Each number is 500 + 25 x the weight over its row's rms, rounded and kept within 0 to 999. Layers, rows and columns count from 0. Numbers have three digits each. The size before them is the row's rms in percent of the matrix's.

# up: layer 5 MLP up, 320x160, rms 0.105, rows 85-104, columns 0-159
# down: layer 5 MLP down (transposed), 320x160, rms 0.0545, rows 85-104, columns 0-159
up85 088:537520484503506477488472483501516485533497528497496516468479513509504499487518515540532545512507505521508524507518518491507522499485544474496483543504471501447442473481511532532508523520491496484463494545492467465473502496523496553485520489470468519445538526527513498500455493434512517493498460523482553487528518491520549517516450506513529469478491548484495500480488486511493471466515525473528440537505490493449516503509513543513479499472497488471472534446507478493484514509515501
down85 095:510498472463486464538485519511502461532521480483470536464472498509485523507527510492544483457511494480521521543495511523487539504503531457518534518526487509478457506540531489489517479500430506479485520486468505492501460482513502533475523510497533476525472518495544499512441523508495500504529469529491558520507511503523512504537488465499474453529516524460488529513556501472481476534500462544493481486502516488511488487477474509509478502501480477443462552487512516510507516482489458
up86 105:526456463441527512481522532452541500441517497493495468517530511501521546494458499477502509487504493547508464484509453451544496534482517527501526505491536535485511530524547482486468484467497485490529481479512501471505499521491476502496516503516495502545492537491516505482534522511475503472483474493501489475528515497500510535480530498533512528481509480522491537497509504459492543481502478510502542475513500517506522451441481490505527495482537515467524536478505521485544466504478434
down86 105:493439477472477540475509515535533492477525475493475484509531485518518492468480488524524512485512513439516512474528504515467463534470504522491519511514517529544498548438521465522521521499489496515534525532537455511487507530506518498520481515471474546470506511487510490524488496527480490485491478496494469515541528509501515524513552467556520489473505516522463490473471477459534475440541508481517518472525524497528496467516486483527513516488518497495496465459484507497461464484473496
up87 108:445460468556513496523512515519489488493504511485512484473535488516553487484542519492503530517513501498504539537538462506511491488533507482520453492438494510486493519498496495480469511477517516484530493448475515544501491488502484491462483485542537540513518492533517536485541492506512473509502526488491512492553476506529483533471518451495486487471512510506470563471486502505480556511470497486483453482495479481524518484478530512461466502516483490517485515459475468554474534523491483
down87 108:553508456509510493504468473530516499522490488484504521469476472457463511461521522479516499512539488506473478539529528508524473497545492501497485503472470471534455504508520464483520493478495499520494521503496528516476492502506505532500549478503524510473467530520518523502520504468524512532508492469529451499513498492507475500509497481458479475520470467520531539551497486513500450460508549482445539492440512502504481508477520507521509509514466501505465518520529510531540495430553487
up88 101:481495500511460549494470522505522482526527437527499526489505478526512477469489505503554531508478488491524473522480467502483513529493507470499524542514511530537499499458482454508486530527501550482497473540445484570473525513490476477475507513483487475508480446495508467500547470510463458520527495523500483497470530505501527505505478509537488495512491487507474515517493495530511498442513455477531501488531490496537493517518519512486481479499503498534497520494527467580483494460493490
down88 104:484500494511474524518447486557528520519483502519479506502495533485485464540520550540501501526490495479489485529470518513543493467473485478515500536461501498493449478487488496489492480521495517516482502465528473564501525502476508501496444544527519513477486446464471505491513491506499510506498529468488535459449510521519486498540492506483560528507478489518498489525473490507498505485478503521543499489523593450497507496515479481497489502523508489470488501560501477490509529461499471
up89 080:505531542493466473529531511465461529468450488545410503495505505474535509497512469516489494494522489484520501529502500459509487508522573510510498522501526503504457473506465475479510500516526508481526465506518570542503491485510513495493473483489517535539514485486528514437475489486506486471486514457480499542467487499466509494537482520501493507497458527495521477456506466516497501507494474499490438511479492498493507497538510449513483495508521524515519513544513488517487515479529538
down89 093:494463454527499491472484463499528513439483478465519491546491493489517497540495475502466479457477482485532517501501562483534471525539502528495532517482500543503477510481461487498519496517485534483491499475567496468501520493487545512528491540522514483536526544480482500486507535486543514510478515506468482514505495488519484469487502527461471463500475463482490531509535477463457509540515486504513536506542524474535476502529516498501520470495525503509521477529466483496497464442514511
up90 088:463544533528505510511477507506454501497543503508505520484505443461495447475478517543495493541500542500469527516474497512471492507485544492504498525500509504520530507523462471501461496491528480532474512493532498520500489470486476477498438487491542560500520491531520500511475479494473498534475498484511510513470553514481513464500551501464454502506510497504553473502496469498521492489513508530510495509447517521470480542484560467530489486463453498510492520484509503456511478496530475
down90 088:469530480484518514514539498518496510525512452524522468479545554496503505443482464521543516515485472463514495539535499482531495552490539471521451463505547496496483534476518468498460475514480543490494503509559472497503499481515514477483469479485491543475540477462495496529532480498496485464490472509498519553493508490497502463513451508480500507516508490524483541479498531551501503492475531520462507489493474498535475449520494519530483507537490496473481511502504485508468481512524472
up91 097:499524485525510530510520497515503491462498492509516453514461491467514497506471524491511523505514480477497531462551523511471507516544484519509521481467503483477451551533519527502499546491490502522503490513498461464498476491470455478515537457538495482558510525493512503477519539485541483512478488526476505478505552480497490525535541523527472502484517540443506489480452486460505479452491486513459483507520479539478470510465467518486500496509555500517515458554478509485507497511510507
down91 093:488442467497496489509480521497524482489546455502484485515487479522477513511537504486527537449499526525448489535476495464500500507497536490467474522504477501497506514485529530512520518522518527522485468480531507476510504509490494495468505516458477523471487517492465485477560506531466508525498502501491471504479501486486499464492481500500542523525484520549503491531448493546513534541505495505507466453492520494548517491449485475538506541531469526480514445496520538473473507470523558
up92 107:559499505481512527505488500481459427487494469488489510474525500503492487449575482486511504499500492463515515516499479495426508500503519480481470506504475469514522509553514526471480522459496511546491491442521483510503496522489521511504496475525507539454521542507491490459526461488522516518494491523481523487484524538516483537501533474541466527480515511508513538498448501511460520512485506490509504529483483501495501474503495496510447470492488544552477480491540506500549502508482522
down92 104:509517496523480508437497461499507524516482537522456478504472494445470496519486492541556494479503464469486494512549534489508552495513516493477513484467468551510486500517486505507506490497455544499520476515512495512480514517498513488548511499517484492489467488490545521512516542477512482458507476481518507505506517505489521479548513491489481493532479496494503533442487531507496523509480524512543510485509523491495502490475533484482487552508438519428531521452443528489517496470482507
up93 094:490483465542508469520541506521486508511501495472540435476505497501464507485526508497488470530498480504533448485524432451519484514531499503491494501475480554508465506527488514520446523451482477506494494514504527494523505454500493494492461522528513547541481510483519517501471515499535533492504478488499524520494467523520497489498488547550516498510479528453521505479489518484506476452499512499477532539479531533496546512448468471517484483497531503511510529448460483506476498519520506
down93 095:460489500471496484525474490475490474540529524492488464532462490526489527508500477486525498485508459499471451506497511467520495501531505441497512520545483539526485499546501503520471484476481527484531546516491495519504497548474483499472513499527529524504522517506487527474513471542529520519522512430442475460517459523506475516501503504461483523511577508516519476472502481501502500520484481565499503468526509506528502533498499511516490482466485521529512431511499489461487506507479509
up94 104:529493486503511497456479483501531548487465515493482495491465505501505512474552480522510505533473489487486513509500512487493474552492499499560478485501554519533481512502464499515502487524511473469521562457491490501453477494504530467488442492492497499525503455523435508486482504507486502464514509474489504494529506446485516488564481533506510503481488460488529515530499543538446461518507508493487514510534516480510530554498516482504520490526521524473483516500525482552481451482500518
down94 107:527498478492472532505478469478473496530530472485470525499488464489496455489517487481495471460484518484516411500487547520498487489477511515484513537543495506515512509520509464538514482538465460531478474475525508533484527552489533467505503510483519500505486465492495493529506511494489515533470500517499502515491446526489476497508466517514499516482499552507472540524538448504481482539493512531467499506544477536519493483580475492503475487486499515506485540490498453510523540504509523
up95 096:506517470451458479527489495511516514483489494504473493479523504487489505511470463510506540507495517533516527513482526512531516513463471521497525495496474459536518520522519533496519494477510496519511507490547517513518531488521487533482559481458500514503523475521527495491479501426456527474491535499521502475527472525511473532484465482487509465495504446510529534496504531531504468445511498482507534522469516496527490485558485499462490480513522518533485519485474405532485477471511507
down95 089:497468491497518476544539474529533513482491510487494535484504490496444566572480516497464539518481518499527516512463516482522509503500544509470478469473469523492512494512504514532512557507542492508520479521521475508481503505504460480492484515465491431515527493460527504523478483489486462478465474491505486491529548487534530464511493492481504462495521511493448470505502516531540501493492527488510497471506525496512433526494494486475490486520512517494526512465506492456490492501560525
up96 104:502539483525458514507496445511500461489487470516457506511475529482483482476454495421514525483496521485473502504490495494498494543551495510516510457528488509511490512542514518512568502506525469506537512530462506517498502525519477496466512483518532489524521497490490516464490446497532487461494511486507500495508548452465517524541490523512526495531519486521520479471506512510549450460524517524532535466498495478543489483497497471442497488498463466546495508506520496495518511479484492
down96 095:524501565505474490488487517510492505544480476498520498488494496538533494481493503512485496485509498506502475479532481474526473503488510540489522515457526468459442505502489507515446519456508500483537566498509494547499493496487498512497534530513530469465498513503516482507509517524471498468523458459461491511477514509454492517486487502485512550513540499495535528512475486511494465544463532540504491557547552454521520508442480493470493513478489496500530462503479495469498479502482540
up97 104:522514504477481526504527498518507474534535506503504475498481504500469502469447490511491503498497489505487472532529472522457450509504489517472483522503543507584496506517533481509520500499497502526454528510513487486510480490499542516480430475488493456489531537482492521478523514493511515511469494555533509540500509485490530469504503414483530454492500486479542523502497506507490543430479513487506503519474525498521514469523493474537542449517478503497479489486459493520508524516505515
down97 102:518524492510455509538520481508509534504545487472553521496526456464473462522496542447529484471514492472507483468476507520445463470507469515441485455509486482524451517499487500517510534507473526505501491494503518497532524514511560525490496518493496484480520526509480466534499478495467521490518572456493516502495516472514479473469499490565505488448509482545494524510509541516495472492493510526487482456503497521492491533511488515518473503536490481478517506540497498500488545502481508
up98 102:529507453429516531491496482490510487522485464463485489486486504450549456485503511528493472463518502495504524490506499469556526520481488487507514543482485539536537504495501530493534499500465534502489529461485520504539495502489507536465440443484502511532487486518459514523518473497509471540518481523494494514543502517501456517491501505495509465522453474503520501480479487519507500502515481458526553491490515530462489520456475487478536552496529499506539489539480524501503523493520483
down98 103:498486510475564466467479488514484503504451436467471517500536479514498489539525503503491491535517479525502480512472537504503479486495504511495512480498500464455540503535479496456549486445478439469505487534513505501533561514483492531532503530488467527479503497510504543485492482496516531527505481490506505524507512479490466498480517447527515524529498510468525478477543571463476517500530506522495489452470508501452500510518492496505494513465485517513491507544534521493495511472506526
up99 093:510514486515528461490503501506459515505496517504478457471508488500524520522508551510512536500509484532482502511488480487551491498476525481483490487443483525546523504507546504537470534530530507471526500535459521489475460492443507490512524485527519488519480498469467547524478472500533504499461468491518511505505505489455515468513467559488534486497437516500476480550516476515523476488458486546490486529460513476530513511527529517485492495517506496494496511531454488521479527475447525
down99 089:435496531554504460514494481542549516473482487479552513500498547530492477453512492518495492483509512524545475505475453521518463498508467508494517434483515487505515504489492506495512496451479479491515496522502511526507508466515526492507543499523520523487484498475510486512511510493492518482478496517507534533474511500479534513473447472496503542500483470504525491473473514503477533508493491463522485511493516467473581543521508481475516517467507495463488540504499486540506452460559494
up100 104:464513519522493498512431464501505484474483534508508487518505486509456473508483486474547518479517506532485499524553489494502491464525567538515505488472487478451536521505551509472500476480478460507497505490496476459487495486504468507481478477488488535514492481427495496529561470519506479445496547521517499540476513512518517526479502472473480480519506536506539507514452518507463512503544519528473519538524494519512522501492515482508506478503486535492517530479496516491510508464463536
down100 099:549514487479496490564482498492517528526459469496503475515508518508486538497518481484501507500463530464465539552503528466505487483500515490459524502503534471513483493493488446487490523491506484485520470495443509555512492531526503489463541451525551525493539513484499455483472506469504505498507448497525502512521530471520498484509496453486501509494475449540538525547466470477499491505559486499476533523494528516468532482498474490458495526468502483514537499514502514483486509528492493
up101 096:486458523510480489514488487510456493445517470495484522517488525462493495509485445504451498491487524506460480511526491513477471472487503465470519523500543507510512481468493498490520479514527488529449460490498531542490530452479501450533500505502525473534514506498516481486496560446543542479515486533486542494557478505527468513505503531487533521501485526470505520508462517481507470469515507462508460509532478538507536503514495512517451517533484475530490536520506503527521533486519506
down101 103:545484511517489499494504503501452502497509492474540530484516497488556509525494548510522541492517529494463497499519480544475480501489483543538514491537533510489539476502507521482510521497442476466468474527513487469540477489518489497491483489555476526494475501460502545493440491506473514520485496529524485497485523499503513457450469448463559522487486497513505509542487526475515480493467482467500503476503491519509462507523525498494511505494431501465547486482501509518503493508558476
up102 089:497503461529543498470465496506487534475510479513532468495513498498512468482523509475485503517519507500484485514507532427492458527457472501482490522479513518491502504513519538504470479521499527496515511512484500492481507468549466473451517534593525504517520511526472515518457487486534483509483503507459500522533480471505511491479531519554502453514518463486508499524512495494516466505479461463459553468517555497494495533489499516509533476505469498517518547507527483497507456526482476
down102 088:474492540511531524496490522473550526519535519508501501525472521494490489478539503492486505502539504511461453528510486506517467468524470522466516450518513500530500488483492472498513504449455528530505496492443527512520486467533515525464539464578533494499481505480484453504481507474478482512461504528453504460484450519515459503506559510483515486520496482507522484473462473481504486499547504468529551524524495502518515508494536512498476486475471503508506509502484487508515492554505506
up103 099:479491472449473498477505443463500496505492503510500536493485519463521531524498523514487495463490477537497518519495509488482536537495531517521458510497547490483480508440483524483530513516500511545481489503479512468500491504536467501468495504546491499514528499483513538520443496539505494501542442480501491509514491519497527481508480445497478504534501525535527484443506533482514472495521496454541522477533500510505501553482513468478495490487501549512534450443509470504500526491521465
down103 100:530502463493468500485489508484510500509500512495530529488483547431545515522526466516496509478516515494497514487488533496549500539459488495462479533501478496498483513486502438496506497503512466497532497532525523510531497476491516480470553516476499481488478482478503535570476461460489473482535501495538482510510529484497508543506522464524482513526469485551505461480513515472536521548511497478528489458500516473499483451478501513484504533460522495486530511505442477510466498503546482
up104 101:490487496511498458505533519474512542484525473530475489496482542511523524468505465459471491507509503460484508531529476507460548503491484535451512494490502528484576496472508482500522521468455457482462495511492467485491480507530506509501496521480508497527563490483532514483503521487542551493502498498546465461477505523469484472485457521537519492489481470517473513511499469532512470505508466522510514518532494536478517511519538484483425515516499514502503473540500514515484518468485540
down104 099:481536480562541504504508479527510499507556471525497474495458502520477474482514554482484494468542513447470493479538497509459517516517478516492499487477484525473522522504462473481491497490506517513510513471492490490514551549480530515527457500464481472515511479493483495502483485508531509517472508506539529564518500511510446509509433500489510488494534457522478475532439566496529486470465503517527510488497473501489474509513496485520500489494496493535530494470498511489495513548473489